config = dict(
    n_layer=16,
    d_model=128,
    n_head=2,
    n_kv_head=2,
    head_dim=64,
    d_mlp=512,
    vocab_size=512,
    activation='squared_relu',
    norm='rmsnorm',
    norm_place='pre',
    norm_eps=1e-05,
    positions='rope',
    rope_base=10000.0,
    rope_fraction=1.0,
    qk_norm=True,
    attn_scale=0.129,
    bias='none',
    tie_embeddings=False,
    parallel_block=False,
    extras=['capped logits'],
    init='normal',
    init_std_qkv=0.0391,
    init_std_o=0.0,
    init_std_up=0.0391,
    init_std_down=0.0,
    optimizer='adam_atan2',
    lr=0.003,
    lr_mult_qkv=0.4,
    lr_mult_up=0.964,
    beta1=0.9,
    beta2=0.98,
    lr_head=0.00593,
    grad_clip=0.5,
    warmup_steps=545,
    schedule='wsd',
    decay_fraction=0.932,
    decay_shape='linear',
    final_lr_fraction=0.0,
    batch_tokens=16384,
    seq_len=384,
    doc_mask=True,
    train_tokens=137900000,
    steps=8417,
    dataset='wikipedia_en',
)
Each number is 128 + 32 x the weight over its row's rms, rounded and kept within 0 to 255. Layers, rows and columns count from 0. The size above them is the row's rms in percent of the matrix's.

# layer 4 MLP down (transposed), 512x128, rms 0.103, rows 156-182, columns 0-127
size [ 31  92  34  33 157 148  39  72 172  50 136  29  30 130 125 113  50  26 123  23  36  47 131  28 129 140  34]
[[195 172 122 152 133 129 125 104 145 107 143 181  87  66 106  88 138 134 168 121 131 146 145 154 122 104 159 149 115 136 110 110 155 173 159 161 148 158  89 136 125 114 113 132 165 133 100 136 111 102 154 151  91 123 170 154 179 156 194  84 158  85  86 115 147 144 103 101 124 156  94 208 139 100  88 122 104 144 141 144 112 146 116 138 103 160  29 112  98 105 157 169  76 106 106 124  82 176 180 155 126 126 177 132  98  57 191 127 186 133  86 130  60 158  82 145  74 130 122 145 121 121 145 181 134 159 137 123]
 [ 88 186 131 121 118 143 156 210  79 202 101 139 148 140 166 167 163  79 104 155 146 152 162 187 137 102  88 133 127 141  97  99 128  97 152 137 172 160  85  43 125  82 190 103  57 125 136 107 101 133 134  91 119 140 152 142 126  94 102 149  80 109 187  82 151 141  78 182 150 164 151 166 200  88 124 145 136 125 152  98 152 116  99 151 163 110 135 130 101 162 182 149 140 125 117 136  68 111 113 127 132 134 175 139 144 169 165 132 125 107 153 176 121 108 113 126 156 108 115 155 100 120 106 143 145  77  69 135]
 [161 135  90 155 143 114 142  99  91 136  95  99 122 101 162 152 144 151 117 138 118 169 100 109 132 154 145 192  88 128  88 113 122 134 116  80 128  97 172 159 164 134  87 156 147 124 138 143 124  52 173 146 121 166  96 137 142 113 130 104 158 127 127 194 165 104 136 186 141  91 130  98 187  94 184  80 107  80 153 147 159 149  79 118  86 121 125  63 225 100 111 158  84 133  92  93 142 103 101 100  95 134 129 118  64 114  80 187 175 116 100 151 128 124 114 189  82 176 135  89  98 178 146 127 147 150 123 152]
 [122  83 138 172 125 133 100 147 103 138 130 149  82  94 106 158  90 172 129 120 161 102 154 133 138 114 118 156 162  92  94 142 169 169 145 137  90 135  81 127 140 145 145 162 147 118 170 162 137 107 176 130 134  86 132  94 101 122 128 193 127  95 196 156 106 143 120 217 121 132 138  85  59 134 161 147 170 106 147 138 149  79 144 121 154 164 139 105 141 121 112 141  71 121  84  87  85 141 113 141 145 106 187  62 139 163 130 146 139 123 125  75  70 167 163 102 122 148 163  99 216 155  91 117 172  72  48 129]
 [ 74 145  85 123 149 109 173 126  81 160 113 197 106 164  67 128 121  91 115 181 152 203 122 148 114 134 150 123 161 125 102 100 124 165 152 127  87 125  98  98 150  85 155 161 141  89 121 100  83 159 144 146 118 155 149 119 105  72 158 149 154  50 123 105 144  75 119 124 149 131  94 135 118  75 136 102 143  93 120  76 101 121 126  74 150  47 136 128 122 149  88 181 118 130  89 107 136 165 102 140  58 118 165 122  94 125 138 183 104 100 138 123 130 171  75 140 115 113 182 205 164 131 145 168 103 132 151 179]
 [178  77 151 169 133  76 111 168  79 116  94 103 175 165 166 166 106 166 138 152 124 108  74 134  66 101  81 138 129  51 105 164  89 130 115 135  87 142  86 131 121 103 109  85 141 152 178 108 150  58 147 182 111  89 102 177 143 162 134 110 168 119 133 141 130 145 118  97 133 127 122 171 132 119 164 145 124 142  93 179 116 133 118  62 106 141  95 140 166 169 166 132 120 130 172  71 146 148 114 181 210 142 114 153  98 120 124 136 191 183 109 122 126 125 161 144 144 126 121 127 168 126 142 115 155  59 191 152]
 [110 111 129 105 156 131 144 100 157 174 122 108 168 123 186 118  90  71 146 110 186 109 124  93 120 136 112 147 132  91 171 187 118 164 179 157 127  98 137 149 112 130 127 147 165 134 108 129 123 134 125 111 117 102 205  55  95 168 128  91 113 105 127 123 140 141 149 151  94 150 138 137 118 199  71 142 133 147  36 103 128 174 106  53  77 127 167 136 100 124 104 148 126 137 142 158 132 124  84 136 117 120 128 179 176  30  87 153  69 123 180 118 137 121 124 132 138 124 137 171  98 128 194 138 123  96  70  80]
 [119 110  80 203 150 128 137  91 102 182 128 139  93 172 130 171 120 130 181 161 149 153 134 130 158 159 166 100 190 151 176  95 159 154 156 126 137 158  97 129  82 176 112 111 123 114 151  96 128 107 156  70 159  97 109 119 128 145  89 153 175 164 143 118 183 136 148  84 116  92  87 127 137  75 117  99 126  94  62 130 168 130 133 139 115 155 186  94  99  78 131 145 109 151 192  47 122 102 176 116 105 165 136 141 105  55 104 109 159 132 120 141  94 165 118 182 138 100  86 146 160 131 135  84 116 198 142 148]
 [135 126 137  92 128 125 145 151 151 113 117 166 139 198  70 117  88 181  73  97 192 190 132  86 174 114 177  98 136 150 142 107 116  95 137 116 120  75 111 128 155 139 140 160  89 143 135 165 156  71  91 152 120 108 147 164 112 146 117 144  70 119 158  80 121  92 136 180 104 129 155 161 189 143 109 178 125 120 159 113 106 128 109  67  40  82 124 119 120 110 138 112  31  78 140 145 104 141 150 150  75  66 152  82 150 132  75 101 149 114 123 189 149 126 130 114 155 170 140 108 109 115 121 138 144 113 103 106]
 [136 118 103 142  47 165 156 153 104 158 160 109 142 139 156 180 129 117 110 117 144 138 141 229 110  68  88 129 115 127 152 135 110 133 163  64 123 129 110 150 181  96 127 121 112 200 105 185 164 148 158  98 119 141 131 156 130 181 104 150 137 124 154  97 146 140 124 176 150 104  85  88 122  43 144 133 106 150 113 160 105  98 141 162 171  99  84 136 134  54 143 118  36 122 131  82 147 145 122 112 129 144  85 158 120 126 133 153 195 130 180 119  86 181  93 141 124 106 135 113 184 149 104  98 165 110 137 130]
 [176 143  43 142 126 157 116 141 132  75 182  69 177  55  90  83  75 133 135  80  75 170 114  97 120 134 122 170 166 116 121 140 146 176 120 105 140 124 128 122 105 143 143 154 107  88 124 129 143 149  68 138  68  56 156 119  98 131  95 167 153  89 139 151 169 132 120 144 136 139 142 152 117 131 155 143 163 135 153  93 160 122 172 151  86 102 147  97 132  62 142 145 105 109 141 151 183 123 162 123  56 132 148 153 126  71 107  72 110 132 110 157 156 127 169 199 118 102  60 141 147 145 186 112 128 128 125 107]
 [133 160 102 120  86  80 111  76 144  92 132 141 114 109 120  35  88  82 152 128 131 109 104 110 129 127 126 106 130 161 108  96  90 106 125 159 172 114 115  94 156 107  61 133 119 151 158 117  97 161 171  92 126 120  52 116 152 138 145 196  74 114 153 156 146 123 174 116 173 145  74 105 112 136  89  79  98 126 135 166 103 142 106  59 105 118 134 157 124  90 131 137  94 151 153 183  97 105 114  93 122 110  94 159 163 110 172  88  72 126  48 163 151 109  98 147 101  76  76 146 142  91 139 137  94 195 105 138]
 [ 88 105 145 135 105 109  69 119 160 106 118 138 121 187 127 156 184 168 144 126 114 139 141 119 166 106 122 156  69 145 131 134 146 175 177 134 134  78 116 150 148  83 146 127 172 134 187 165 159 112 147 130  63 116 140  61 121 116 101 110 138 167  68 143 129 109 128 171  87  65 134 153 117  55 112 131 174 158 176 120 125 117  91  59 130 144  92  74 101 144 175 129 152 184 156 100 156 157 140 124 110 132 119 151 175 120 132 148 159 141 131  61  55  98 139 203 119 160 119 129 153 161 197 110  96 135 112 119]
 [151 105 113 105 162 187 145 198 132  73 178 115 149 125  66 111 137 133 150 125 107 103 140 145 118 108 123 135 150 175 114 107 124 124 178 122 141 104 112 138 167 103 155 114 138 150  87 148 120  85 142 132 165 119 173  89 166 176 146 168 192  73  97 138  94  95  69 121  88 155  89 160 156 152 117 149  62 133 142  99 136 128 118 113 126 201  73 108 140  98 154 143  51 125 130 146 134  79 116  80 105 147 146 122  96 127 140 118 173 137 174  91 114 127 166 183 130 105  95 174 121 154 126 114 171  97 231  91]
 [ 89 153 143 127 101 169 123 149 101 147 160 137 152 131 107 132 110  99 184  93 175 172 149 123 111  83 125 135 198 141 129  65 138 197 135  93 121 172  98 131 128 128 119 149 135 122 124 126 177 139 161 146 130 145 110 158 126 107 127 150 146 106 126 179  63 108 129  79  89  75  65 187 178 135  96 178 147 113 111  88 140 146 111 131 119 132 160 168  60 118 167 173 149  84 179 131 116 108 161 173 173 121 167 104 143 114 147 126 121  83 196 206  78  96 139  85 105 186 149 194 140 151 120 122 136 140  97 127]
 [149 220 124 138 134 154 173 112 108 125 156  95 163 127  91 153  87 149 117  70 152 165 154  78  84 113 174  79 147 108 178 160 174  72 153 133 146  91 201 117 165  93 153  91 166 130  76 151 173  53 109 153 134 124 135  87 139 121 187 151 117 132 114 156 158 144  91 174 165 158  98 147 128  93 147 100 141 140 163 108 150 106 127  70 136 144 168 122 115 146 198 141 152  92 118 125 122 102 181 161  84 159 158 127 165 135 133  95 181  83 123 128 114 112 152 130 151 150 117  55 134 138 148  92 132 173 142 122]
 [175 209  55 103 101 142  93  85 118  85 114 104 123  41 121  88 161  84 155 165  90 129 160 153 195 132 165 155 125 164 121 175 131 150 150 121 151  75 120 124 112  99 181 148 133  82 176 130 115 101 160 104 134 163 128 141 139 167 107 213 116  80  90  97 108 124 110 110 138  88 158 147 139 172  96 155 115  62 138 119 169 220 109 153 116 122 122 155 151 135 155 107 128 120  96  75 145 114  95  90  93 117 141 152 141 153  79  94 186 151 143 113 119 149 116 151 124 102 114 109 170 144 151 122 146 100 151 142]
 [ 99 160 110 166  93 162 104  89 113 154 103 178  67 140 154 128 158 157 123 163 147 174 123 167 152 109 122 144 117 153 123 173  73  95  97  94 155 115 157 210 153 136 107 103 122 156 208 149  83 156 140 137  84 149 166 121 141 135 169 131 149 189  77 158 149 109 148  93 126  93  60  71 146 149  71 119 143 164 149 100  94  71 146 122 151 173 126 129  98 138 146 120 186 129 128 137 184 159 123 121 141  71  97 180 130  92 126 142 164 155 191 100 125 116 128 106 124 103 156 112 167  95 142 113  86 132 101  58]
 [112 156 137 136 125 113 164 140 103 125 162 150  76 143 147  48  89 193 164 148 157 133 117  75 161 103  76  60 159 110 143 115  80 152 186 180 140 133 139  95 107  92  99 113 123 123 188 119 126 132 112 101  86 107 113  91 118 130 113 118 148 140 112 155 149 110  99 176 144 137 163 120 131 135 207 101  53 146 140 151 127 133 146 119  98 155 127 100 161 118 102 129 129 115 145 129 122 182 193 150 113 100 210 140 125  75 114 144 165  87 128 112 202 159 163 141  99  97 130 175 203  85 173 121  82 126 129 151]
 [ 87 105 143 108 174 153 128 110 129  91 175 115  96 128 176 113  92  97 134 143 184  78 147  80  71 125 131 138 110  69 131 125 171 114 135 107 120 104  83 107 140 135 167  58 107  97 136 126  87 177 128 136 119  70 118  98 158 159 121  97 129 111 120 142 170  67 127 121  63 146  95  73 109 166 149 149  93 125 173  94  82 173 133 196 129 169 142 136  78  64  93 165 136 111 178 129 160 113 121  91  82 157 131 130 144 131  83 152 122 160  81 103 162 186 103  77 173 132  73 108 145 100 150  88 146 139 118 163]
 [139 128 103 130 124 133 142  87  98 116 139 183  96  95 179  95  83  85  91 167 135 157  83 156  75 183 173 155 150 139 144 121  92  71 130  96 144 134  90 110  89 131 128  81 181 121  86 140  74 122 116  81  64 153 101 189  98 153 136 118 148 133 165  81 150 127 110  99 209 170 149 175 128 133  91 108  80 118  93  71 119  81 108 159 114 140  94 176 124 140 111 105 156 108 144 113  98 161 132 142 114 174 128 128  87 146  81  78 144  90  94 125 171 141 169  96  61 114 117 126 151 122 197 147 141 160 113 122]
 [133 127 121  88 153 124  77 122 174 122 152 121  71 131 120  99  78 104 135 115 123 162 108  85 132 163 140 131 146  89 193 156 140  22 121 109 113 129 186 112 139 130 151  80 145 150 192 133 116 117 182  86 114  83 146 186 168 101 128 128 102 121 119 102 162 114 161 123 136 141 121 144  88  71 103 119 101 104 133 144  97 150 146 154 148 147  95 100 158 117 136 108 107  83 154 115 127  38 139 113 118  97 123 141 143 164 150  60 143 124 155  69 137  60 151  68 125 122 133 121  65 203 130 128 127 194  80 112]
 [106 106  71 218 153 168 152 143 118 137 153 116  96 172  58  94 138 133  77 124 163 182 135  81  82  51 134 143 170  78 111 164 141 191 142 116 188 120 120 151  83 142 119 121 140 170 154  70 148 101 132 116 161  92 177 127 122 102 110 116  98  99  86 109  97  98 103 134 156 109  79 147 160  85 116 108 128  90 114 112 145  64 144 140 172  82 149 110 136 111 160 157 113  90 132 197 127 116 153 137 108 120 132 117 148 119  90 171 156 162 166  94 148 139  95 172  76  88  94 130 106 127 131 145 158 104  99  80]
 [110 181 122 194 153 127  83 103 120 135 113 140 112  79 133 128 188  97 161  76  91  74  92  96 153 119 144 156 157  99  75  81 120  89 194 101  94 126 118 148  86 160 110 153 188  84 198 103 158  85 165 132 118 117 112 148  48 163 131 144 167 127 148 119 128  74 107 120 169 138  70 128  88 101 184 142 120 104 185  67 125  67 117  90 139 126 149 127 121 163 106 161 137 137 126 139 146 147 131 119  78  78 177 104 140 139 135 115 116 108 128  90  96  93 121 175  97 100 124 142 188 178 118 106 155 133 125 123]
 [175 175 114 119 112  88  86 118 112 108 132 121 181 108  94 116  95  53 108 130 134 132 146 122 115 123 127 153 154  86 122 107 190 129 102  93 130 138 147 113  98 123 143  94  71 147 128 163 137 111 160 116  91  42 170 157 176 184 178 162 122 121 162 115 119  95 168 134 126 143 177 140 139 134 192  70 170 141 158 116 117 159 102 145  96  73 191 112 115  73 142 103 114 109 128 123 107  87 142 153 163 120 151 113 166 108 170  77 108 116 142 149 135  73 123 130  81 170 123 106 133 202  98 150 165 215  82 114]
 [151  74 139 103  67 107  65  94 169  79 148 138 131 107 130 128 133 110 128 110  99 141  57 129 100 104 134 153 123 122  86 141 187 105 108 137 108 143  63 158 121 104  68 160  80  92 166 122 170 168 101 122  92 102 104 135 115 153 181 115 132 166 117  81 177  95 132 114  71 139  98 132  89  71 176 127 113 144 104 179 153 156 102 156 111  99 126  90 105  80 173 135  72 119 108 159  74  93  82 128 118 128 110 117  67  96 124  77  84 115  56 154 119 168 119 141 152  96 151 127 106 122 102 115 165 183 156 111]
 [117 111 143 156 132 105 166  93 150 113 134 107 129 104 125 142 185 110 133 132 139 148 132 152 112 112 127  51 195 164 140 110 155 137 171 109 142 119 133  65 105 132 216 110 135 148 111  95 131  66 195 127 157 153 159 142 154 113 184 116  98  88 159  85 101 102 136  76  79 123  87 191  97  99 159 110  73 106 155 118 128 105 134 116 104 146  65  97  96 140  78 164  98 135  98  78 124 122 136 100 165 136 134 130  86 115  64  65 139 120 154  66  95 155  90 180 131 127 163 129 141 115 121 190 159 149 155 182]]
# layer 4 MLP up, 512x128, rms 0.105, rows 157-183, columns 0-127
size [109  42  45 152 148  43  75 178  56 123  35  39 127 119 104  52  33 126  35  45  51 127  35 130 136  39 148]
[[221 102 187 109 206  95 102  95 157 147 191 190 117  88 125 135 134 100 144 163 135 119 171  99 164 132 123 105 130  49 128 175 155 161 151 138 154 133 136  88 163 138 146 124 120 169 121 135  96 142 113 153 157 154 121  71 101  65 111 143 117 151 135 103  59 147  95 125 109 111 148 144 185 122 152  64 156 137 116 108  86 151 189 150  98 104 122 125 152 105 112 129 136  70  74 123 111 120  89  87 177 110  98 166 114 214 144 145 128 126 112 158 132 137 166 138 164 149 124 164  84  71 120 117 110 125 125 113]
 [183  98 162  90 153 131 144 161 127 100 174 139 104 101 124 160 106 103 107  93 156  94 113  95 146 111 143 159  98  83 111 175 103 155 101  82 120 120 162 111 102 102  96 132 114 145 112 138 101 159  96  84 160 147 156 163  87  83  69  80  95  98 113 128 129 135 128  85 152 117 186 143 129 187 129  98 149 134  82 156 107 101 161 196 107 118 154 158  78 132 107 132 144 109 105 160 108 109 142 132 156 140  86 194 181 182 134 142  56 183 112 195 134  98 134  85 128 111 135 119  88  36  63 164 105 143 129 105]
 [163 104 146 111 173 118 152 136 148 118 196 144 120 109 152 157  99 106 109 133 132  85 123 101 124 165 145 173  66  64 115 169 112  95 132  73 120 177 127 120 140 103 142 127 104 126  57 129  98 207  69 120 172 183  76 120 114  76  86  99 102 100 127 105 119 148 138  96 102  95 131 119 145 173 146 138 161 148 109 139  69 180 134 140 120 145 147 134  79 161 114  84 141  96 111 206 108 100 142 157 150 161 116 132 127 166 140 108 125 203 106 181 149 145 134  75 150 130 182 122 108  90  78 159  62 146  97 147]
 [144  61 122 104 136  87 109 172 115 108 219 149 111 133 179  57  96 130 146 193 120 151 120 123 184 130 142 141  54  96  79 142 154 137 154 130 118 121 151 190 141 130  58 156 166 115 120 110 103 139 103 130 105 150 110 142 110  97 131 152 146 159 149  91 111 153 139 134 128 153  78 170 103  83 137  85 156 189 115 119  81 177 153 126  66 119 119 140  98 150  66  72 112 124 119 143 192  98  93 140 122  89 127 118 106 134 134 124 100 134 154 193 124 128 154  81 135 104 197 146 151 145  67 139 133 156 170 118]
 [138 147 149 123 128  69  96 163 108 133 174 143  76 145 165 130  95 121 176  90 149 124 124  86  47 139 140 147 151 111 133 140 140 125 171 120  90 200 130 122 193 114 128 166 125 140 128 139 118 151 117 173 125 187 131  34  78  97 108  91  75 121 138 100  84 167 115 156  80 145 110 114 100 143 149  74 106 176 107 107  89 199 110 149 137 151 119 183  72 199 102 136 146  87 147 119 116 150 121 125 183 169  96 114 143 132 110 144 124 155 166 127 165 159  77 100 156 160 160 155 121  87 123 185 126  94 119 128]
 [169 131 150 103 156 157 127 137  94 112 162 172 134 145 162 169 115 139 118 104 170 174 168 121 140 167 147 164  71 115  62 161 123 123  96  89 149 148 187  80 119 175 138 123 125 117  88 106  95 190  85 144 169 147 108 163  95 137  73 118 125 118 112 100 147 204 133 154 126 118 145 128 137 115 112 119 165 101 145 150 121 159 161 170 135 165 132 155  74 140 152  82 164  87 103 162 115 124  91 127 184 140 107 209 114 180 161 143 116 209 143 189 144  88 153 110 163 148 168 140  83  64  68 138 112 122 123 138]
 [ 89 106 180  96 173 104 109 163 154 128 163 122 157 127 127 172  92 142  93 121 145  93 170 151 109 163 182 154  75 108 109 168 169  88 154  90 109 108 138 113 140 125  95 128 106 106  74 109  79 176 102 109  91 156  98 127 144  97  50  90  45 141 117 108 115 221 111 127 172 121 189 119 164 143 127 100 159 137 173 124 108 116 153 174 105 127 183 101  97 179 108 101 169  71 105 153 135 116 146 127 135 157  85 180 141 173 178 100 127 198 121 159 128 147 136 115 154 167 159 115 124 119 101 132  90 135 110 129]
 [165 108 221 147 126 108 117 108 117 102 141 183 102 157 126 102  81 127 120  84 168  93 130 155 131 138 163 177  81 129 108 142 155 130 135 145 134 103 131 157  94 144 160 103  50 126 125 123 110 140 121  92 122 127 136  94 133  98 138  62 142 114 115  80 116 130  83 158 166  47 129  89 188 172 138 136  89 154  86 158 111 126 148 209 120 136 159 156 142 161 130 121 144 121  87 116 146 123 143 166 128 178  86 152 113 139 103 157 124 149  80 187 166 102  72  93 148 154 200 157  46 135  73 157  96 119 118 123]
 [173  85 173 159 121  78 118 139 165 152 207 137 134 117 159 149  78 155  94 122 135 124  72 102 107 116 209 148  90  75 104 169 121 130 135  82 117 154 160 147 132 156  97 113 117 156 102 108  68 214  87 127 150 131  98 173 123  93  77  89 105 163 134 110  97 180 101 135 161 111 139 118 119 105 135 145 145 147 137 123 126 165 136 152 162 130 195 174  85 155 117 141 162  98  67 145 115 133 158 155 136 131  84 194 132 163 106 135 107 152 124 184 170 135 110 106 151 155 178 149 141  88  82 185 107 125  97  93]
 [178 113 123  77 150 153  91 116 141 102 131 138 136 102  98 166 162  68  74 119 122 159 126 111 108 111 117 166 130 132  85 151  91 139  97  50 176 133 150  82  68 143 165 118 122 139  49 171  65 138  96 160 109 131  84 111 118 160 131 129 100 155 100 151 166 206 145  73 103 108 158 127 105 189 144 150 114  86 107  86 133 148 149 148 128 165 120 147 118 131 136 147 164 164 114 165  98 125 151 117 173 149 103 139 200 124 157 111  30 146 120 157 177 133 117 102 173 115 104  85 125 159  87 139 119 161  94  96]
 [146 140 153  82 160 109 103 135 138 152 186 151 130 118 138 106  76  97 107 142 163 101 167 149 132  99 160 157  79 105 101 184 105  94 120  93 104 119 182  89 129 150 140 107  99  99 152  92 107 172  77 104 118 143 119 141  91  95  72 100  78 131 142 111 115 174 102 142 119  93 135  93 139 174  66  92 163 130 139 124  73 166 128 155 108 103 118 168  75 104  98 118 186  74 105 187  91 169 145 137 156 112 107 187 124 177 150 114 103 207  99 151 161 100 171 123 142 139 185 102  71  88 119 168 109 107  81 128]
 [173 107 129  95 180 130 133 155 105 111 191 125 124 137 136 109  62  98  82 148  98 132 145 115 130 135 185 131  88  47 113 174 148 111 119 124 151 166 183 153 135 139 116 143  82 137  95  93 119 197 110  78 145 162  90 106 121  77  80  84  91 112 147  99  91 170 151 125 114 106 120 130 146 123 110 110 155 140 164 137  75 136 202 150  95 108 131 138 132 136 111 149 121  81  81 157 114 143 177 103 169 155  89 192 148 199 117  98 124 159 124 160 161 142 140  62 173 154 177 152  53 115 105 125 124 140 110 161]
 [109 120 134 142 161 162 172 116  81  43 137 114 134 138 168 169  77 138 146 159 173 125 168 126 116 133 133 117 152 143  95 173 109 136 125 115 104 143 156 165 195 173  68  55 127 132 100 114 113 179 139  97 141 122 160 113  93 121  15 145 149 164 131 123 125 115 109 127 163  89 175 134 101 191 169 147 109 144 158 142 131  94 117 207 127 126 145 108  92 152 137 141 108 123 110 157 154 150 165 176 150 115 123 143 107  99  75 112  77 236 141 158 141 140 141  84 145 126 104 118 141  97 129 180 136 156 119 139]
 [163 103 163 151 108 141 105 120 154 131 145 129 168  96 155  99  63 218 120 152 146 134 146 138 111 110 152 174 114 106 105 213 124 160 167 122 117 153 104 114 132 117 110  95 112 171 115 120 147 144 133 116  93  62 106 134 121  66 132  64  69 146 140 104 138 138  52  85 216  90  73 142 164 128 143  99 144 183 126 151 120 159 148 143 122 112 108 153  94 167 156  98 107 134 149 134 141 110 125 127 148 192 128 137 105 120 114 125  61 147  54 153 165 108  98  96 124 204 147 105 112  80 103 123 108  83  98 127]
 [117 118 156 108 119 126 118 135 129 142 190  86 122 165 173 208  85 118  99 120 156 153 120 174  86 120 135 122  50 116 101 134 104 119  83 143 137 109 148 151 170 161  83  55  67 127 116  61 129 137 132  89 120 102 110 100 152 143  99  87  92  89 104  84 152 184 132 109 105 122 153 130 157 185 112  70 158 167 119 112 138  96 143 127  85  87 130  80  75 179 141 115 116 125 123 138 158  99 135 155 169 155 128 146 124 112  80 115  76 166 125 206 156 168 139 144 195 120 167  97 102  78 134  84 141 108 124 100]
 [182  69 152  93 107 154  91 165 185 116 202 149 123 114 173 121  72 100  74 121 120 127 129 126 129 191 135 174 102  61  90 184 110 101 101  93 129 116 108 124 129 154  82  83 134 147 112 114 113 175 105 109 168 164 118 155 116 124 103  72 114 176 132 102 107 193 104 107 114  98 167 108 115 186 119 106 175 102 117 146 118 146 157 149 137 160 147 125  64 166 138 137 142 102  80 176 103 149 140 137 110 145 111 204 109 167 165 129  88 193  88 181 139 154 100 103 167 108 154  86 113  92 107 149 115 118 112 128]
 [139 111 141 106 191 112 151 169 133 144 255 132 123 116 137 138  86 101 121 145 116 116 153 103  98 160 117 136 116 122  91 132 113 110 113 138 152 100 182 125  89 136 158 101 102 129 116 104  90 164 124 100 165 172  97 117 109 112  71  57 122 126 127 132 116 152 119  94 147 129 179  94 167 194 155  89 107 137 153 149 144 175 148 169 128  87 148 148 126 150 123  59 152  93 103 162 104 129 129 153 152 142  64 144 146 139 129 121 121 187 104 165 197 132 145  94 156 140 182 138 112  96  89 181  71 144  69 113]
 [147 127 140 152 128 150  88 141 142 123 133 179  99 145 115 112 110 152 122 137 149 190 101 135 122 187 144 153  17 108  98 172 106 141 149 138 157 144 149 105 160 129  49 134 113  93 105 147 132 141 141  82 176 155  81 113 134  77 134  92 167 100 154 112 126 133  66  89 113  55 144 142  71 104 127  89 127 103 137 166 133 120 137 100 142 122 119 160 116 174 135 137 174 107 103 154 127  92 134 128 116 131 149 242  93 157 122  85  90 133 101 171 165 147 117  99 230 161 114 144 114 123  79 133 112 143 147  99]
 [174  86 168  81 146 122 128 120 144 100 212 166 142 121 140 125  91  96  92 153 161  73 121 100 105 126 171 175 102  63 115 169 124 115 128 102 108 162 147 111 135 151 134 120 110 149 117 129 115 166  52  90 152 163 150 142  90 115  59  79  98 134 129  78 102 177 162 164 120  95 163 152 139 165 106  89 136 129 141 172  96 128 162 109 138 127 176 136  89 171  96 100 169 105 108 160 118 144 139 151 180 132 112 191 132 165 148 173 115 206 107 168 115 121 141  82 153 131 175 133 105  51 148 165 100 152  92 147]
 [ 99 100 151 103 119 145 111 144 119  88 154 159 129 120 126 115  85 118 120 115 173 101 162  97 109  79 128 151 100 127  80 176 161 124 112  74 101 158 181 109 117 168  98 106  64 131 132  98 101 196  82 127 139 160 144 117 147 119  70 112  94 149 125 109 133 194 119 124 118  86 151 109 109 162 122  93 156 132 151 134 130 112 170 205 158 117 155 158  97 140  71 114 122 132  78 207 126 187 114 111 154 149 103 225 162 140 133 159  92 196 127 168 144 131  91  83 158 121 186 133 102  82  81 125  93 127 131 166]
 [156 108 132  73 113  98 136 162 172 111 166 163  97 149 143 117  52 147  84 142  82 128 149 132 133 159 176 191 111  71  99 178 146  95 108 118 123 147 158 110 119 144  96 128 118 122  94 119  86 156 121 128 132 137  63 134 113 129  80  77 108 142  85  94 105 184  91 106 138  75 157  90 147 153 113 118 158 103 135 156  80 129 158 159 151 107 136 151  85 142 105 121 190  89 109 154  88 126 130 112 149 153  80 197 147 168 133 136  94 210 133 179 147 132 123 118 145 115 166 122 101 100  47 172  81 122  61 108]
 [118 106  97 138 123 100 148 135 132  65 155  72 178 107 157 123  73 106  87 173  88  77 107 123 139 144 131  96 134 116  87 196 137 115 106 103 134 153 132 157 189  89 125 128 171 142 134  87 117 163 155 169 139 164 112 125 110 155 101 167 127  83 144 160 140 178 184 153 130 167 167 150  89 150 127  87 145 139 138 112 123 124 138 130  94 101 205 106 118 146 123  94  91 137 142 156  96 145  97 182  79  88  72 135 182 149 144 163 147 147  90 145 107 193  84  77 170 183 163 161 124  90 135 214 128 139 152 149]
 [175  83 158  96 173 165 165 133 147 126 164 148 142 166 132 132  94 170 103 152 173  90 111 127 134 142 203 139  62  90 118 203 107  92 108  99 120 131 149 158 140 118 134 139 156 145  84 126  84 169 114 131 138 183 136 163 136 148  84  85 111 170 152 118  83 161 127 111 141  74 110  85 155 143 139 123 112 135 125 149 107  92 117 161 164 172 185 130 105 137 124  75 144  86 120 153 113 130 122 110 181 126  68 178 111 181 152 111  85 194 107 178 164 164 137  90 160 182 178 111 113 114  52 140 107 100 104 117]
 [200 130 170 122 144 149 119 124 119 120 156 175 156 124 106 119 162 146  74  97  85 136 111 133  80 111 203 168 124 113  83 180 160 118 155 130 129 152 159 131 206 114 164 142  77 105 111 112 113 158 124 169 133 108 125 101 120  55 107  76  71 113 110  88 137 142  64 164 134 144  98 125 117 127 187  90 118 183  44 126  76 138 143 154 135 110 116 146  94 102 153 104 125 104 109 127 104 103 111 135 132 163 134 160 160 214 152  50 121 127 141 128 155 177 133 165 147 160 182  95 104 135 138 157 134 102 142  91]
 [154  98 222  60 117 124 150 140  97 161 151 120 101 134 197 159 103 140  66 151 126 153 125  80  86 145 131  97 113 103 131 138 131  80 145 114  80 167 157 141 158 136  87 149 130 119 105 146 113 144 118  80 178 160 149 101 139 100 126 161 132 104  96  79  72 162 129 113 108 150 170 155 127 144 113 138 102 163 146 111 166 117 128 127 152 132 184 111 151 182 112 127 148  68 107 197  83 114 121 150 171 195 115 135 186 150 158 153 113 156  79 173 126 197  96 118 189 160 115 152 159  82 133  97  81 168 134 142]
 [158 111 122 101 208 154 137 142 122 167 215 137 173 116 147 148 105 150 130 112 147  58 124 135 132 115 177 135  60  79  78 170 121 111 109  86 102 133 140  98 136 133 119 106 148 110 134 134 114 219  95  78 130 146 111 136  70 114  81 135  65 143 103 104  79 166 129 116  94 103 174 131 134 178 118 113 154 139 110 133 113 110 143 177 110 100 142 154 103 144 119 139 147 113 111 182  78 109 149 142 117 165 101 198 155 177 127 160  96 166 121 181 168 116 137  87 183 146 178 124  94 114  80 145 102 117  77 155]
 [166 118 111 125 179 170 155 154 140 104 160 159 106 120 161 132 163 115 158 103 104 130 151  98  84  97 154 189 138 145 138 119 133 127 116 120 125 150 177 171 165 113 129 120 138 126  97  51  79 159  75 139 110 117  64 113  69  87 116  97 156 102 144  53 173 168 130 128 117 160  83 177 129 104 159 144 146 124 122  64  70 147 170 134 142 171 114 140  59 119 135 109 116  92 131 124 197 105  99 113 119 163 111 115 179 184 190  60 113 139 144 169 164 138 140 119 118 159 118 120  88  64 132 150 139 138  65 132]]